From a checkpoint of a small transformer trained on Wikipedia.
Size: 11 layers, width 96, 3 heads of 32 (1 for keys and values), MLP 384 SwiGLU, vocabulary 4096, 2.28M parameters.
Each number is 128 + 24 x the weight over its row's rms, rounded and kept within 0 to 255. Layers, rows and columns count from 0. Numbers have three digits each. The size before them is the row's rms in percent of the matrix's.

# down: layer 4 MLP down (transposed), 384x96, rms 0.107, rows 206-291, columns 0-47
# gate: layer 4 MLP gate, 384x96, rms 0.211, rows 207-292, columns 0-47
# up: layer 4 MLP up, 384x96, rms 0.202, rows 207-291, columns 0-47
down206 099:137133151114176154092120132167128107168075100141120145110093158095084139118129168111120113129153109152153124098120135127102096169146111167103163
gate207 092:100137105124132135141101132167132148128174131131122152145095136134075068103100102096119118127067140104098161155140089183116115112108169126095119
up207 092:118142116118126117101133158100123120112096121119102129156168105087151128154163170097139108134138153142106109115129152102117140093107152126207138
down207 080:146128138117121094105117127142111143135108130122123121079130121109146131169157096188118145159123101163136106130137122144153166163128118148123107
gate208 102:120102104122122132136158110137163120163140145104142143112124158093091060120135129187113116093135152143135122132170136173120119155176154114176139
up208 103:139135155128102111158150124124176146080110153108110125099109133138149125134175119210134119113134136119158143125100116141108107122103116168105166
down208 094:146132100169167134153106139138114118145139138100142108166144084090136169116123087085139139129164105161125115114167134073122151153150124079120115
gate209 112:123156136150123140133114156120141125155110110139131132089132133137131106111134167110171066129104084115096128127134114188122114154151111113147088
up209 104:144101107087122108115105082156153124165162133080116096133134173126111143133124127169120166129115153113157143117115135126125109125142170136144135
down209 109:100132141101131128155181101128127186111104081118147100126156145114119105142109110083151110153075131142135171154156123091130126090098094102105139
gate210 109:135132109103109152153140138140089138116136176104158165122119149180186153098093094080144118121111098145096136154115155154122156128114137148131134
up210 106:127137140107125121076116109126120118098155092110170106111160152145143158164112080095103156097084116118089118094131116116134106168108099122153069
down210 101:122158167124104138143143111126164128142099115114126170132146125097089142129147184163118128131146150120149121150147079134135106129114108151130153
gate211 099:121143118099109137118142157139117116121136171124084125152144105083131125145084124161154157084154131109092119178130171154136119093118095164140170
up211 096:127115090111098131128159114138115133188136119084198137122130149135133152107120080144147111153152101132133161142151138116123129132114114171161119
down211 094:109120122151130116086104122103151082114098096150101125120132131139119142157161180122082158125130128119091131120121149120179148147135179113122121
gate212 099:118127166143141148193081096100176138136130088118084133103091131133155102164158105130117107110081114128140084148155170110109136140118092133093146
up212 099:121109109125142156178122113108112139148083101082130146134109096125156141150094098163137097078130132146137103129143069133102133121118106106102119
down212 071:110139097133125128098113104127133179117154120108111138138161150129129109157124073092136120120131157128122128111129149109137129158099154127081118
gate213 098:134107156078159138103090105108144142146133141108173112160113131173139123097135123102073129113157075144148151124128123154153103118127126171133104
up213 096:115125190145089115165137161091128171117139116174116128094130125121122115149116113143109144122120166136096129172122112149119112120073125107120118
down213 095:178091120111112130107138133089153106139158140113144116162141131114151090132142161151062118121098069165120128133173131120172150087133113114139117
gate214 097:126131103121134151137129142140120131150125103101160133089133129104117140101108152085135152119152160114139098105098139096109144158130111088140106
up214 100:141137122127150091117094152125117120129126125135149113110095125109158104121093159109122140138144178122143059181123121116117153144144133125193141
down214 095:120099117103089181129131133109105108099141123141119133139159160161136153189144137083132113173116143177122138150160137108162110135171128167171110
gate215 107:117173123065140103138109126132155147097119150118098117158144116104127106150119162134155095159123104138128131118105139139075185121142143112115131
up215 108:078158143119094138165081147112107133121129129177103108159133136108129124134125090135147155107088143116143097139084154148166105153144115101136135
down215 108:123158177101106123130149169146165121158117167123086150134136163136113151115181120192135111117106175128126124137131095148149112139118129094101134
gate216 094:099095173121124104130113136129116148163100093125150156145083137135105160149131117133110130162125115098141145139176169109091131143173119151161090
up216 102:147128114149136098116128167104146135108121141117156145159079095107168124158113102142127130116152148087101120116115159102083128107175171129139114
down216 093:146103097130094179118087113150108098132114152124090094157143089146093135125094123104143180121096137139132175162129139146158123153143130127173136
gate217 106:147099096113140137118143126190123087165128091133101103131110127123168099181119157083106105119105145164136143141185120159129119080142106126155115
up217 098:165098146122107142137112117177111109125123111155118120145104124151139146144139128149121088131102106120107140122146105151164147085177118152090122
down217 104:172144159106093081121152112088102126131121104117110108128116146104130126083119120122114126124093144131096168121117128116079122116126194123184130
gate218 103:150127082105190179116133137143152144133108141144117128183125105120154126125142121119162117129112131148127121086134143124135141131118103136121138
up218 100:092112157140087119139160139188101090121155115175100135104116114114142106119114155173113122137108114082107135127113101166178165163137089154113113
down218 116:157111127145125118120153149095166145095129133125157128115142123134105087110134130132083162119138119094109104160160116104147125117158151113146140
gate219 109:151139136103143117135107153113176105134160111139119131131115114108157108128127135098120124094167117098112170143110157113106140142127168133156170
up219 098:137121126143094139159159141160121137110154168129135118136105171154117100113133137125133138178119109096163156162136102141138112126102114158114127
down219 099:108077119113134138186134103108105145126114152105106069099161155153108123166129145112115151134143106109115142147113137161112165104153114197117150
gate220 096:113162117115155143163125133152085093134074118087166113129121153130153146101140123139129148109135158120116132141138089166137123149094059102142109
up220 087:115142153129131150142149158164123151132088134159113153144160104094170128129108109142124111127152126116069129102158136093138123153107102105125120
down220 104:182125128119102126130147127128147145190174104154120092132103148153079121145152156138142104120163111106180136149121112143147101106164129114184157
gate221 100:103122117127087135155125094118118164116123119127113146139194109166151090122160113153145140114127084070109104144102121109145163137129138129134154
up221 093:143112106107121106148131141131098112171123133128114126141127069125123102103094134152149132101097111123092139085109163119118109145179100148121148
down221 100:129117138136150099076108111149107123088083133124130176109079124130125135104133105138108157094115129115111131132116141160166096087147101126091117
gate222 102:114132159124101179141192151170151140132101145142101144133104163086157126119149159099120100126125150115128121124140094116152148154186147104093084
up222 092:133145159121100136109168185169128113125109091164134102140140176119114168133169149115121091125154113116114110136107114127133073117157155106154138
down222 104:118097136193136154140111098148114129129129174122119118114118120148144115121089107109123110129117113132125126058161118141104126136154149108158098
gate223 104:148086128153152143144129129135145151156145126119121148111146095113172113135162116134115142138146090123116120111109179100157109130123127092101112
up223 102:115117154121142102108139183154133158157128086102099126115113142139144118139152158104137106154152102120163126100128141120153073156143125117158102
down223 096:098119153075132130142135121110154092086148158134095114151128104157114112109121136141148162139122180103125137141122093138146125085113141135128124
gate224 108:120093136162158109176151178081145105165119124089134103105116171131153176114135090116133105101137098160088115157132146126112138126140101139173113
up224 114:141134091128125161119106141144135142156103141115134134126160119120136106119100142164136124177124130105158102087133096148109122142156146131170100
down224 098:100134112109097094121164114135138095080186115110123148131118113147095105146149130117106137109108140115127109135104152127181132102108163139137158
gate225 097:148156104108117110109135156151157116161149088089118135109119134147161133105112143143145127118107115109150114102113133127132101124123158113152135
up225 091:119110116128126126130112125148122124098070144159146181119116123125107102161084128123141141097137146106115110069122118139114093127159125117115124
down225 116:139180123126102112102137102089098115111137119141132121131121120085109098101153106123143150163144141136124129144160157147151132128155100074089130
gate226 091:172144112125126160104133110091115145095114136123109134173116161106120130152125124088138123119106123170113124132154131113081141108164125127073149
up226 121:124167173148141104149133185164150112149132135166135115097123123199109164092174128132114131101154152133116107156119136124153102114128115104175151
down226 093:146146147164118160155127162112121086160167164118154099100131142124138130109138153159140131123074126106136094151113153154098099102113118106170132
gate227 109:087160133121105140115103122129137108110112163116165126131119126129134139150133153132106102119128123112128102131120123132116113134073096150146123
up227 105:136112106115125153128105119133106110201113140090148115138131133113154122099139116131096111130125172086134155127138179126144088115177145157132168
down227 096:169162131138128108107137101099152135118104126169115129145129109144092130101118155098128122111093117105123120132120106124116155123082145119078138
gate228 101:114108130123144088117119111159153118103111165143145172150152095091134112126126145105137146103130121133108146086147117149076101125132145115128172
up228 096:128161148126098131157160130114096154115163118119132157141111157115142141100180139099112100107074095070123114114146087112091115139131172118126121
down228 075:119110107154155096121088134142107191088113132126115128129140187127115175115084119162125142124171181134120125124081101158149155138160113131113119
gate229 099:123112126099125090111116181132148122093142124141136141184140137144129116137108128103140109157165144114152140129120114130092132097108101134120166
up229 103:115095158131148153139118174137126100108130121141106145107125099165151176151126112126105150112110078116072111124161106155145119138131130067126107
down229 106:106108159115163142168161123118124093131111073151143127117153110075157142112110127161166111119104123132094112142106129147158118150149167149135078
gate230 093:099135129118099146124085108092167138187119117129153126103103097109151101138121158121126099109085137163175111156140163159137160117138134104133142
up230 096:101136127114110120161086138084183129152141130160130157119136130134110117165131110164158162094107151189162129129106151116117139134118110128133130
down230 088:084105144147115162148110121113120166150138137145170151101094102128139134094073100155161123140099134138171160102149122107110140113116159145133111
gate231 107:102094150130126154102157144159099135137075120165147146161140142096168120144131121119131112101194133085145146096125150134154125137125104128123120
up231 105:104131142179089122172101119151094122143092150135118107120074106084106147086124139127119167157091162144141136155123158093122111113136119122150130
down231 113:130105038107123162175165129141133146094121111077140137138156152148120101159124094118140091134113138141097110133098121110130166114097147114116165
gate232 097:154169076118118140096131159146067119123131121074171114129128115116163110150136144101152116135119090162142153125176108113109165119132160150162122
up232 104:105127172173151142174130136139155101106120164176110136123133115085107145086149145186138131127123161119131104140125116116116113093131114125112164
down232 088:147130120112114112098125148059106136132111139103101138122139162164172129149115121121128124119081095130124126151149144133143121135150172116113137
gate233 095:113107130106085158136157134110064179102128099142156121131095181144117137129154147137161149151115120155186124142161137127134121166159142100117132
up233 093:160162122121181140104108141136125106150172100114104149123118107105167111144093114101089154120120144113093145114079170127118092099153150143111167
down233 094:099130172085120113149136125107094131058111099138152101111113156151131128114157124161110140111143081150155120126120137119109133129141137099085161
gate234 105:104146070081114122142149127165153123135156147094103092098093135113110149107133121151140164136104111089116144142111160137105150135113110150131158
up234 104:140127139135071135168093139143130143141114158141125156149174135121105152153151128113149136156146131109152104109158126143137136093057116118114096
down234 110:101130142143130155133145106137152105160152152096130135080151108140118132134133133096172091165162128125123170131137134135106120165128131090159145
gate235 092:126130108092093104156118074126103157162151148094175099102091143137118129150113133101139124111148097143118139143150159141125143125100124121142125
up235 093:173110120098152118164130085106097111132196126131175118077131101138120111132113133141185146112176144129124120146154137141140136115132119097148111
down235 102:144122112141127089112100084126111133126105156098096125088155120131136127149137095115185156098168146119124136148128149122126137121102103141055144
gate236 103:131159112143117090109190133107138117106118089151113105112135184113152121130122161121147090121066118132103125140160147116159119107157120152117122
up236 105:121129117147128125119127141095089131107133108132122114129119145126142150116118176102109119149074177107131098118125155142112118123164109093106159
down236 105:149107160149119132099115167125110096072097093140097153126132158114139163140118121139154118111074142157125090180112157131114071116101169158121114
gate237 088:104134129133125110073158156093180129097096137117147147150158155101133145079122147115146133125139163118116131139102109107164139156114112109161128
up237 098:119153116120115091119111102100107153161106109131141142156134098091072108133093131155143099131107145147133093126063151127120155119164126124165139
down237 096:161167125116142137138126144089147075099114108088117125119119183168161163138165122083142132131158123158096128140183112107161116143106106126149131
gate238 095:111109115110138092069112137131155107134127171162158145118131145148112108107129123139126106188157098125105116101125144090116110159100137103143105
up238 101:175115109117109136128112068096153135108110129116174143075109127143128136133118146124174150099120133094125130120125125137157151146137132108158162
down238 105:115151124143144166098184161142106157182127125096143104159133113113054144155135142092102101143160132184164123134156118121093134100143130144132113
gate239 088:134115134089135152096127113108130071156122086126149150146150086087124146114104154172070100110154133125155124138121112128150113107156139113115091
up239 099:097166122149099132107127087103113153099129130133083098145124126118143145138125138091160117106169127115091127114128149123131177074171094115139169
down239 104:121099118124154124119128111132185089130149137107171168140177104094148140149125142107073105116116111100153104116146117115121074135143173155132094
gate240 099:133191178150142137107142116115158154114136126162169160111108136157125146111137113139144155093123095163126157151120069151115114136120108126064101
up240 100:138114137165124144087140142119120123138104117128124110111120146140119095130129156153140131202156122070130135138118166088133114177139157091147117
down240 086:131143146139122168109096115110094130171133123115123121145130116104134129142150166130119156124155099101128151085125123138154147092190120106134130
gate241 102:163112163116124150153135116114103116114156083143118140159147134106116152149154128103143111098086130137084124137167089125095125125143113137088094
up241 098:109108094141112086110091115134138130149074125127156100151117137158137119130107089158143142159177141141147117133112132141117143175089139150120101
down241 079:145133107158120141133110120127129120172100150116099087140115090105103123120125139124105119122146143126097117160161118148102123162110090152092105
gate242 110:130086142132095149099103120143122130124124114097186116157120113151143109150145100163135162116110128123090125105126126078080146173124097152141094
up242 107:125172129135181128144128087097123112136104135149105098132177111090094122140086134154140140108100117124107109118117126172144115121169116106133110
down242 098:128118124120118136142126136142155124113154156187141170084119118135126139119134109092127108108106079121117100135138139118122116117141116111096131
gate243 110:091121108097147086176116155083150095098132130142127135103140131120132115131114157115150134112119129116129114158120114113140150117112107108167097
up243 111:171094131174158136157108149127116102152122141125095108152118122140095145124096106157076112155135086119143114137081130143134089091127094136118075
down243 099:148106109066150143128156126147159201113139144109144133144137114119126163136138166102135165108125159103128136137169110088118131148150138118141116
gate244 101:104114126148156137100113130082143139135069080101155134133182120153126123125143107124131146154093098121082130155111116133120121127139100130106113
up244 106:058074084111122143158081154127096104112113156151124151147155137143112114147080119121168123120138118133126112148108155126103119115117132142167184
down244 097:175123176125116119103170135129124125143156116118088122117102147098122132147155132160131110133126097143157154172150111150160101149131139133137120
gate245 096:107103136108163165118146139131166189161106095115089090095084119109129096143099133138109120132125118158106149113108211108120161176136116137134132
up245 108:098173105116143160101151135128111126087082101176129109135127145148095158105109114140113128161102109137124141159117135130097156114139059141110166
down245 100:119159108150085144120133152155106152147111109129102119097127136141141131119103167117137149134142170150140123138109141135132172141163126113138109
gate246 098:152144167169089116161100116150125145162139116172122137111107110130130126162153089121126157152138120103121117103104139144136115146120127141096153
up246 093:097145157099114136140152129115118126120154106130174153136180190121089076070116139158147129116140114118161162104136104147163109139169121128148115
down246 094:141177116119146152120159147121135110119127133074146131137160153173133073079142121158144160094102128137130107086138138139144153095138156125136119
gate247 097:135133148140171111123124148116130147131148110111145105130154119124104119100145134138143176148184086131074136109165121119146141178148131163107141
up247 087:114136142133099135159144097154091113145107141119116114151127159133160111141113123133116091129098155150140088090097152137099097091130144101121131
down247 106:118096156112138163164106123095118205158114102136105121098138112103141117131125153136111138126132090107106133173134114147130181130152092164114101
gate248 102:121124123129130122118096171124156138116113110141120100058093113114117095146142148104112127122115077139117092118146164128167106147139111096145155
up248 095:155145142134131116085131102162147149105116140086122106093123160126108128107055154163149164104163145117144110131068181134116131107126134128104123
down248 093:142148139099113113149122144105108155106167118148163136101120142103100168152145127171148099153118090158156122145170141140112138154173127157117145
gate249 077:150120160119164111134118113116134060134161111116149114122095127148123092134106153138110146141177123124133140128127077128088143124100175119080081
up249 081:113142152139138103111137143137130134143175121155137124125124128097123129154186118118134130154135126100127134133117139143101104117103135139102117
down249 092:112101077149119120124131126119125103116163163165118156102103082101095114143152135154147113111126120096117116114141101112132080133108148119131114
gate250 104:103109131121141115088133170162132105106136104155142131101159132119154098142168139144163099114132127139126134146118155153143087133127144121149131
up250 107:112131111135116184137130122115170099140091146098154134093152111152137157156177170113078131101132148094120112120161117135139100153121085120160121
down250 093:102117097131125119128146134115071161141140099155102120139093148125113119057094153107122135115107116158142102133103106092151146134141168155111132
gate251 096:150107176137170122133128138110146145102110150114100118163092179159158127156158148105165144157141116130153134135116119127159131150136113155123175
up251 090:101090141169167132124133114167142153173137112128084171117149121088128143095119111092143135142137120134110122165169168146143056122114128142131115
down251 090:089136125117108108103135106126077072138128151126109172090140096095104090124153126158127116150093137151110105159149163074109127132119088153105130
gate252 105:101103157111113191129127129146137121152111119128122148109148114138096161125102139110071135141134098112102071121150131155143123125138145127143120
up252 100:145105105152171082174131116106141142147109152111125104134111119079131137124148106159116117093162138128145149112108136102105107113138142103147143
down252 105:143131127113126176097131119098118073153151122148142141153114124123133158148093181145121122184130136149124141118125154112131128113157151072146102
gate253 102:107161135146148162097136126141101131111150109120163127134110113104127107133122110141128122099123129139113153172118150153103122100096104132095107
up253 101:129121166129175138147110131164123103121116103144182130130147118164132157118141131122117115126107110122162193155117127122056131128105103113114142
down253 096:099141148137123141126153089134105153135143113119121119122104086088103126087095116133114104145134141124104161163112116116123113125106135128132127
gate254 107:155132188107116135134127121113116156138156130126136105098086161130076147148128143151118119168105116157126117083128109100165108148146164122111095
up254 098:098137124115152112146084118122097145145154126153144131144155131123138129146137101130161109070161121140105137144099147158110132073112149173153177
down254 096:124133144149126139106139126118134123125165138110137121116134128158118132106137142152115136121098156129099089120142111122167176145144147120214091
gate255 102:170137114101125133123139166120127071145120127120152115122097111126082142129161124144177164147112126136138094106137141112122077131127100114114106
up255 105:159126148116164147130123144121145156130109097052132118110094128137125141137128118092158102117138078138129125106154127127121128141124073146122121
down255 098:123131130166146127145119134113126184161096074082132153084130122163143141106117108107129117127142193138142167130129101131159108115114117126128134
gate256 098:170111148113131113101118142117103115159140146166182146126133154141190110093131100114158151145083102108090125137124102126106065120154148115134116
up256 112:169109101120113111100118111138092134136134127111128100076119141100123075124124136096135142113120121109118118111091180169153081132128083113184089
down256 102:081152119151136129135106123145142121113139124151136177166151131120141142114115140159094083105156160141160130138160078110139160146122162135105140
gate257 110:135086155143146138099151132114129104133134149114119150099107096137198157137133132148102105112106135084103103129092145126153099152165114120114109
up257 108:085147156128105120141122136097145168150087106142125084099187140097117112190147053101124139108130123108155154164126139131103156115110134133170119
down257 111:121122131109191144165122099135096115101132172089132124118172117112170114120120109104136137126149127147110131122127149154147151139116122104122156
gate258 091:139151110122144113136137139120162139116120141122140081080061140124144150140162131134126181119091117097142118181123144114135106146137122129104125
up258 103:121137137107130104114117080144132164144136125136102110185130139105099120133101129143154091147178129173101111076137120137115162139081124125132106
down258 108:153122133177123140125124141158115150152181121137107112147137145138092150106133143161148088134138125126072108085163129111112164110110125146132091
gate259 104:117114113089103186121169115135144131133125141148145127155118155144166136108111139113092109122161085122130115132165154113118145141079130117089138
up259 108:144134094154117128133142151143159151100095105109106095120068134086132162143098143163137110140138116108108121120117178085134121146122134125068123
down259 085:123137163141135125125109101165115115143127131149127132054117139136142154125108124145121105106103149162150157088135117129121123120151103128130077
gate260 100:118143157091111108140124094155130155134156153164129159135110134117134111134136148151115174105110101100141106130134164142168125145122140130107133
up260 085:099090167132143096112068144120135141127129158099140174126161131110092110143084127096137093184098120132095139142123130114140115137108117139171103
down260 093:130136107153140141149133157129145107151083096095142122133163102115116121143161131142140107140124153122128161139108135115073117116166120129131120
gate261 100:131109105102141142164106134134134162125150150131132110130118178080154129135088129148127115105114133139137099155129135126106121129173129103097113
up261 110:123136090119116103141174144133148110141130132143091095147124082140148116134137103101149055178129099136140145136109144114132113101139145161167131
down261 099:106146131157150101082169123146126134126152077130162119180140089102141117135160115139138088105124142107115117140112064144138100097154127131131170
gate262 081:116081127116118138141103133147084108109141138095183176128131131148105156091141133107138140122097164145111125095129120152134135142172125135114113
up262 099:141115155127108177087134136116130146123176105105147122105164153126147175097131145149131165131169136088155158146110148112081137105139136119129153
down262 107:123111143121161082156136119136149122128132145139109155139112103166104131135131120103091095114055102155092107117138101131172144159119137143104143
gate263 117:124119136124147120129134142140149099139149119115095142160130184155131111105151149086120181146100124166093132141147097106134125115109137161110117
up263 100:111147121116114087112115108163134132116117083124145111115109083093159150179069090125118093123101140122130148131118153131120131120139171138120135
down263 106:122139115150147116159143142153108116154133105176114131086143106107154155126128135157120077090114101129106139123119129154128108100131103118117095
gate264 099:107121160138109105134125124130096153099135141125120102101116123155089151135107095127061126088151138112100115131148156111160141133134110104105171
up264 107:127120108102135110153111168108135138172133093138154110159154075140148176140132162142132138137171107140111122101118104125146140146134157114210138
down264 099:145123104097157128134156135121118140180108076120089088147158127145112150135138133117161160155161150118123125087122112135084140124076130134139099
gate265 108:174103149115121130154122094105130175133150149146163151133123114065092118121092095134159127135149110166120130102155121134096146139160097160113108
up265 111:128154116143086132108184117146153112117096114118107108123155133138131105130128149117126100133135174120156118153161128175130093122161126104184152
down265 100:137111111115078134149091161061140124168147140119138153103160125124145104123151145128132127107121148140149116179145137143111117167167108148087119
gate266 095:092128114119117171150102117118132158147141131123108140155128091098124083164133100105133113113103171158050114127151193145147121125148158077155136
up266 102:141162120159096146108179154134142116093104153097132105117136154119117105130067186144129100132164099110178149154144116122128153167141108148123139
down266 106:131120133119092167130111132135088141129120141147159165154122155134154125138168125139149106131125131136116090127127105057140113102133108125144124
gate267 104:116180096106126178148141117129112126160175153123093122131136138138142147114133164155137104134143137142099103143124146152174140143128125082122119
up267 103:118129101111127194149112104115124118148101158152084090145156166145085102148133126130187173139141092106117129124120054120139149062117165124109136
down267 098:079166140110142165115104095136127104129146144132076150119113157095100163160108155119152150124125125126075128131146093143138153102122109132176139
gate268 114:098118125172113139123156141134116133096135126117130089127098131130184130148195131119114147117140136109092151133110118103104124096147068119095139
up268 104:058152128179136117141112141074135132124126126145114091141141108098140110146207111126148167108079121129118080136129109123151092097116126120132144
down268 119:121138134132121112149142150114111123127114159113127130131170143138180092114166126143097139098158132125146153125119159137118111109137139120165146
gate269 095:117114156157111138129178152097132120157135110136126120103093175095117136138116082117098126145138106163098108158169147127157135119140114153133115
up269 100:112143156142111138135123110110131132126147124149131105127116119124085134128152068126121094169164120150105101122143129180097120148117137145066128
down269 085:143135139128112113128111150126168080146126116131131166116104113148132111127095050160124135161128146123120132134153163164155189121148119120117131
gate270 098:111117143092129135107154103115122092131153127134117180112101153156135101101119142171148103164102131086152114169106098122138125141127158111061125
up270 099:138100112156142156115129123133173114156088167128097137106146152173160135132137172151135128139116156104140138210117133140127149131119121133155126
down270 107:108095124142134119110118148114090129093115133120150094147126089103150152186125116134069108131172123151104173094144143103138130135155131147188120
gate271 104:090113144097101097123135140123116153138157134145100111122147137103117125166128061137136099103130169179117140109155157168115155124137152136108127
up271 104:145115156114166117121116153158102119126140095110128107099121104133125162123124131132145146132134094106098129138129158100115117150135105072157091
down271 098:133104116143131136124134148120156145151112094130155126155125118140131124146116187147133153155080138088094141147092114100053082083140154141096115
gate272 093:131091100107153101130122136106134135188094115097181141153153092121142133138102107156149116091115108114118122141134152150133150093090122121179126
up272 100:121164125102060135158163130146149141139114116114141149103139128094140090112151124162131104077152116116144105142090135118101153131090098103162119
down272 106:127122118149162142146074133101166145122126174133140122160134134158062154137108135080145125133113155135120148126134112137136053115149105134148154
gate273 107:143121137101147134146094095131122141103125154099097107165075163074125117124120152143158100146136118181106124150149128144122162079101137113131111
up273 113:170163125077152165125114108152160128119141162141102129099109121179189120151107140106136119116178175131135140202153126124097148141099123149123173
down273 106:130144142150152160153096121127096092129103140116092105134114143149138142123127120122129077162104131106126106144143157096087156083106177119095167
gate274 106:110140150102136071149148171160123115144084164131081118135079118103166130105168131102121095155138161126084109104125184110148141147141165132120181
up274 114:065130141122132093173083124126144145124126131154094114172129130134108099179142083116134134125094143185141125159144126157126149111089172133145132
down274 079:138179176129145132181102122139136138137126158136109176158119142119109141114134110124144154097120133151124095082132115121112144088093156123127158
gate275 094:125134106131112135103127115130113100096107170114108109142159150087145106143121168109150143139147171127122120103188106136100150141116158119145151
up275 098:105115082114106137084142128119101104115124168107122138149151155088138143142112175142116103154135151111153114138158116160093147125129146106125144
down275 100:135139104106150132153108139127165135148156087114132171137105145154136123110119087134112103130142119077118138154094149137118125166129103142176080
gate276 088:103130133150106172093144150126146138106119109105164129176149153081138149135116146126113126126138091095154130153141104107107104141129133131123094
up276 088:085124142105137121141093142087117143128095136111159070130134171085131128114114168146111159123163076138145126099130137111121155141139120142136140
down276 111:145103131166164092115125113102088156155129084128091162133106139179156165109099101147158090145096180110127161139135136130144100122117167103175112
gate277 101:137136106105091147165138134149147111148155088093113126118149090097068104102112145105155141122106137137106118108118074140152138143112131129147116
up277 093:128183134104124173148115105095143147172158134142089102125118174135137115162143105146135139135133126176114091156128113123124134131126103154089140
down277 106:155120082128096109199177168177101124139119111107078104104143102150112135105140139129125109120106101106150138138122102130141101149121143179125098
gate278 091:126133135141102110129137131164160123130084135104113081155131156128131138169131136137124114119102090143128127104123091134111145089135128159111127
up278 109:117140127168157125144108105128109132111134123167124103160150108157114115136130139149085080102142143133126126124135077157142118112143077149114086
down278 106:156135121101150162115069117143151131084164138097106083122145113140087127134140147107127111125135130116119114091082095117132134127135128116110085
gate279 099:114159172172148102145120119095129137163110129148156136103142134111102087131147101111144113135113137123143128144097140139188107135090150102130160
up279 101:153148098101109138105126119143088124128145125132160142146124119145106176136106100115142137131151137089125188178128126120154179097136136148143162
down279 108:123138139112150112115137129127113134151088138118146175127127147079163151115125130155136094146104092139117122104127100139130152135114109154218181
gate280 100:129152084102107119121142166154138111119128138154113134146117049157141135150149113186136111137125142101100118102138116129144108107105148132144168
up280 090:112133116079116135095153136156095090112128125150087126117148062146123122158111141145143143124120167134109131101167134151127140108143142120148172
down280 106:102131152095174164122140106139137106145096109162131117123129096138122140141131134129087141151105166104130123088146140116175093118113146110149161
gate281 105:114151145144157156157169155130104102102127125114127093150118145147160093098164125114124130140098085092112152138089160135139118132165123144099165
up281 106:079122106157156130122107152099127076113122092103120108168119112114170089141197140101102168105139103111163140130097125136124138112108129122089138
down281 106:131155143138125139115119123139135113137129147130113117111144154132147141140199144122116119103132133135114084091159147145103106143129110124191141
gate282 098:155139115105130131186156112115110150138145089087133091092141116128099150124152118108100116106102145127112145171190113103128110123157123112156102
up282 105:111138124119173121172104132150105097079118115092124138131126109102122147130138111119136168155128158164129112102144165151135118124145118148119104
down282 101:160149128133128142121075102169107128136145135109154161187128109171149141157105127111117149091112093126124127070161120189144136154171122172146130
gate283 090:134114132140154128135139095138157128089140118095099056160122109099112156128141112127144137111113126145105063137097090120133136145125136069093135
up283 092:168105091142090107123160130158142139117131121123151129157072136114146125100116163128156092116137134139133128092107162118150131071149118139192139
down283 088:130145135162081096163106110187144136178142111141154138149106126107102115101144155129180118090168149124138158100098131121137114133140100155152090
gate284 103:124135128113139133106159131105126074164116096095128117096141147123092162156126115132132115063071111127129130137107113147117104127156119109200104
up284 103:163129123143106092136175137084154132146083172114133121120088107163127141133133129184144085123130139113138112118102134147147089137136084131154134
down284 104:107135144141096149092138119121135134155143158109127141155124144110163116114103173128122143180178174091119122113105103135065155116096149123164132
gate285 095:140076125111133102111154149122200134127124169114126105134128128117114164117089129132121143120174097136105138124094152134119137141123145126115128
up285 100:180155124104107162148172074104157127144141144142149101123121128133099148120107159155148140146120087085151133093128102127092161133121170131134147
down285 089:099085139150157135136147134115106125113159147103120140147110131125140140074109145106122131138159134107145150114104130154102112181172124137173130
gate286 102:146164120159156125127125139173141164138109098113105119115144130128182117157132168109151152136092157164135102099137094116112143143140108139107178
up286 101:117115134125145077118133163156101106099105117131145142140142111102155126153111137130158058119132123129144107112138179144075132095121130139181126
down286 103:117128129116134113128126122131107131121171149140135143116110061082112137129122162131146114098145063103129134170190176154091100107123147127109124
gate287 099:168092101116119093111131099113131119116121118123165123081083097137104095144116153135170087141128166136106122157140137097100096163123111147131127
up287 108:101148141112117172124160185133128119116130059133067146174125097125117173147160111136116139141082125129122131111173137111133089117125110128132150
down287 091:140097095123133080103131106117133101131154125138123105105114138138144105118117144109107154111165119118109134142130095118108115115123153138129135
gate288 101:152095108115131110105133153131089128152088117109190154145122121089137128121142175141140098080115103132122126094121115167162117116126089142145116
up288 107:124157180154102157161157151185139166178161132162108101121117137160162119106163113143110096168116110110122119134099100105146125170124162092147136
down288 104:155127112079149122104131172122101093069110131131100139107139151117075126138106156119145123114107104181118114103132154143102160121137104171103138
gate289 093:124085140071148089153107142110146090133139175099119125152114119133126123095105110154102122120108170165061146142119127088077102136084130115117152
up289 089:126160103132130119138132098116113086168116137143139126162157144135102121141107133137131156134118155108168157086126159157183148118143129127140089
down289 095:143169139093130128137115187113140158162113102152130118143130129087125141124129157131139088149138097077104103177155091112109137116129137119147140
gate290 101:133173141140133100102093124108167111126128119085122098138117095115141151130141150157181158115115156124118080120123145105134101104118153122141123
up290 096:101119085106101157137160119120112149101103128180106176127152144130112086124143127152137122098143096116160098078141104150133144116128099155152151
down290 096:167141136169106165121112140131142123128140142113135080115144109071096064174154151103138138136126154132091134134141094141123177110156086095108125
gate291 095:136125108093097123118111121157143127125156123122108150159101158146087071115160117118131110142128102187144089149112076085171137120145093156079099
up291 093:163081139149110109083093115147126127130136114132117143163130097104122122117125072126106171125148123147104122106145130126111185124157145116131142
down291 086:131077097131103144132131116156089148105104092134112148157115120113139159109147067181118132134149170169143116130080122134147146102138112161146144
gate292 078:124116168098083131095130124125111140136109157091132113139134116139122125123136105167140144172091156149151115077177099153144118154127129128141121